Part of a small language model's weights: 4 heads of 32, MLP 320 SwiGLU.
Each number is 128 + 24 x the weight over its row's rms, rounded and kept within 0 to 255. Layers, rows and columns count from 0. The size above them is the row's rms in percent of the matrix's.

# layer 11 attention query, 128x128, rms 0.162, rows 111-121, columns 0-63
size [135  76  66  84  75 102  81  96 124 107 131]
[[111 156 103  80 148 100 113 165 102  94 134  75 141 117 144 151 100 107 161  94 149 105 110 126 143 142 148 125 143 126 155 119 124 107 130 131 140 118 140 128 121 147 102 122  74 155 112 134 161 120 175 133 138 130  96 150 114 141 115 143 126 115  76 141]
 [146 118 139 149 111 148 145 130 121 166 135 129  91 141 126  83 107 118 138  63 127 149  95 148 118 171 140 130 165 130 148 145 171  99 119 139 144 117  87 126 114  93 128 137 144 147 125 151 120  99 129 116 122 145 127 123 120  86 147 123 129 132 146 140]
 [172 109 173 127 111 135 132 127 128 134  66  99 143 130 129  73 127 129 124 100  87 130  87 115 160 128 118 147  92 129 184 144 131 128 125 122 141 142 148  91 167 142  87 167 183 105 141 135 122 125 139 140 129 125 144 101 125 147 130 140  86 143 120 173]
 [105 119 149 117 151  95 127 115 108 114 141 124  97 132 147 139 128 106 136 160 150 128 103 143 129 114 180 110 171 133 141 115 156 139 139  99 118 119  90 157 112 197 129 130 135 162 110 135 193 121 115 139 130 120 119 129 140 137 129 119 104 160 180 117]
 [151 119 127 117 109 127 161 149  95 136 109 161  88 144 139 128  93  90 150 123 143 140  89 131 115 104 121 150 117 128 171 128 110 161 125 135 105 132 160 121  97 141 107 119 102  93 143 125 163 125  95 182 132 141 130 125 105  96 146 162 138 106  78 120]
 [141 112 130 115 143  97 136 118  82 148 122 144  94 155 108 135 133 108 149 134 145 133 167 147 113 136 127 151 109 123 110 213 165 134 147 179 142 124 133 145 116 156 123  99  76 121 135  71 168  93 145 143 167 143 121 154 102 105  64 127 109 155 105 178]
 [119 123 116 118 132 139 116 132 148 148 137 147 120 174 143  98 115  96 144 142  72 115 157 100 186 157 130 184 146 112 118 137 145 108  99 130 159 106 124 131 120 127 113 139 116 111 140 122 110 158 129 100 129 130  93  81 146 132 114 150  86 146  89 154]
 [166 119 138 103 119 121 104 159  73 178 115  75 163 165  98 103 114 114 144  72 141  66 108 152 130 107 148 138 156 140 111 106 118 128  93 118 130 129 147 125  98 128 105 155 101 155 112 166 118 149 104  96 168 138 149 136 107 129 136 126 178 123 111 115]
 [113 140 116 142 102 190 144 130 133 106 158 116 156 152 130 111 113 168 133 182 157  55 138  98 125 142  90 153 112 112 138 148 141 126 128 170 121 143 146  99 106 132 117 107 172 166 108 144 145 129 108 133 100 150 115 149 101 138 134 146 146 111  99 122]
 [156 103 107 158 135 157 153 123 104 165 150 138 115 193 169 119 126 137 112 144 120 137 149 142 141 118 164 119 137 111 156 179 120  90 122 113 163 170 107 114 153 123 135 156 114 109 110 112  67 136 107 144 146 117 159 136 118 113  84 102 131 112 142 119]
 [136 137 123 114 141 115 125 145 111 137 104 109 147 154 125 109 152 137 114 158 139 126 109 161 137 107 150 155 137 126 122 158 108  96  93 104 123 105 112 121 145 116 102 161 154 163 130 127  68 117 118 156 142 108 117 136 114 139 116 130 154  78 110 115]]
# layer 11 attention key, 128x128, rms 0.168, rows 111-120, columns 0-63
size [131  68  65  68  71  98  93 100 104 110]
[[134 182 114 109 123  76 122 173  92 144 140 148 121 137 143 163 101  92 169 161 133  99 119 144 116 117 138 117 127 126 127 106 126 135 118 127 131 133 129 132 129 194 119 130 106 124 119 143 174  99 148 129  95 135 110 131 113 160  92 130 112 125 119 144]
 [ 95 155 110 102 112  99  97 154  96 141 179 105 134 146 117 150  97 162 143 103 116 107 120 156 136 120 112 139 163 149 126 107 189 153 182 128 139 122 100 124 118 100 147 137 106 127 113 175 101 122 128 112 100 164 119 187 140 131  85 108 166 141 119 115]
 [156 131 171 130 135 163 109 137 120 139  99 139 120 147 110  98 129 114 146 163 135 145  81 118 147 115 146 156 112 118 128 121 123  92 106 138 131 159 129 152 111 108 184 106 151  97 133 143  80 118  86 138 143 158  98 104 114 122 158 142 135 153 106 133]
 [119  99 127  96 110 115 106 122 163 139 137 125 111 122 122 150 118 156 136 144 163 114 112 117 112 131 106  96 146 127 165 103 142 117 114 140 150 108 146 127 136 164 114  93 139 135 129 118 111 124 155 160 162 142 151 162 125  75  76 126 129 155 110 117]
 [135 169 135 142 167 142 142 123 139 156 143 139  57 159 107 106 138 110 123  50 123 140 147 142 111 146 114 121 100 155 142 138  91 126 125 110 149 144 134 110 116 121 131 130 101 157 132 137 115 129 102 156 137 139 148 156 145 143 155 141 135 122  96 129]
 [113 139 142 133 128 109 148 103 119 139 136 149 118 122 145 164 123  62 134 113  94 175 134 157 161 142 150 153 149 129 171 167 175 171 155 114 139 132 141 102 111 109 137 142 133 128 171 106 134  44 139 113 145 132 110 105  83 120 105 105 150 118 167 137]
 [163 148 132 130 124 103 117  99  96 134 115 102 139 141 113 110 124 115 110 157 107  96 177 120 167 130 150 143 112 139 117 153 138 102  60 134 127 101  83 143 109 138 133 119  95 109 112 126 129 107 171  77 156 105 151  84 146 128 145 162 124 128 101 152]
 [ 74 151 113 190 117 101 116 128 107 139 165 122 116 139 114 122 129 136 159 124 179 100 122 165  96 121 150 139 144 154 123 142 153 116 169 119 146 138 108 119 131 152 120 156 142 172 131 161 120 126  90 115 109 128 123 120 129 109 160 106 125 119 156 128]
 [141 101 136 123 142 178  97 141 139 115  94 108 134 134 143 134 146 103 165 200 158  85 133 131 147 148 112 136 145 105 108 106 130 132 134 156 147 113 190 130 135 121 135  91 138 122 115 135 174 104 112 106 105 174 117 125 140 128 108 106 160 123  92 116]
 [166 133 176 107 118 163 122 149 121 145  93 135 112 143 130  98 163 169 132 158 135 159 141 157 161 147  85 125 109  72 124 158 124 112  89  90 134 120 118 118 119 151 147 134 125 143 140 120 119 131  98 111 136 130 167  80 127 118 124 114 141 145  97 118]]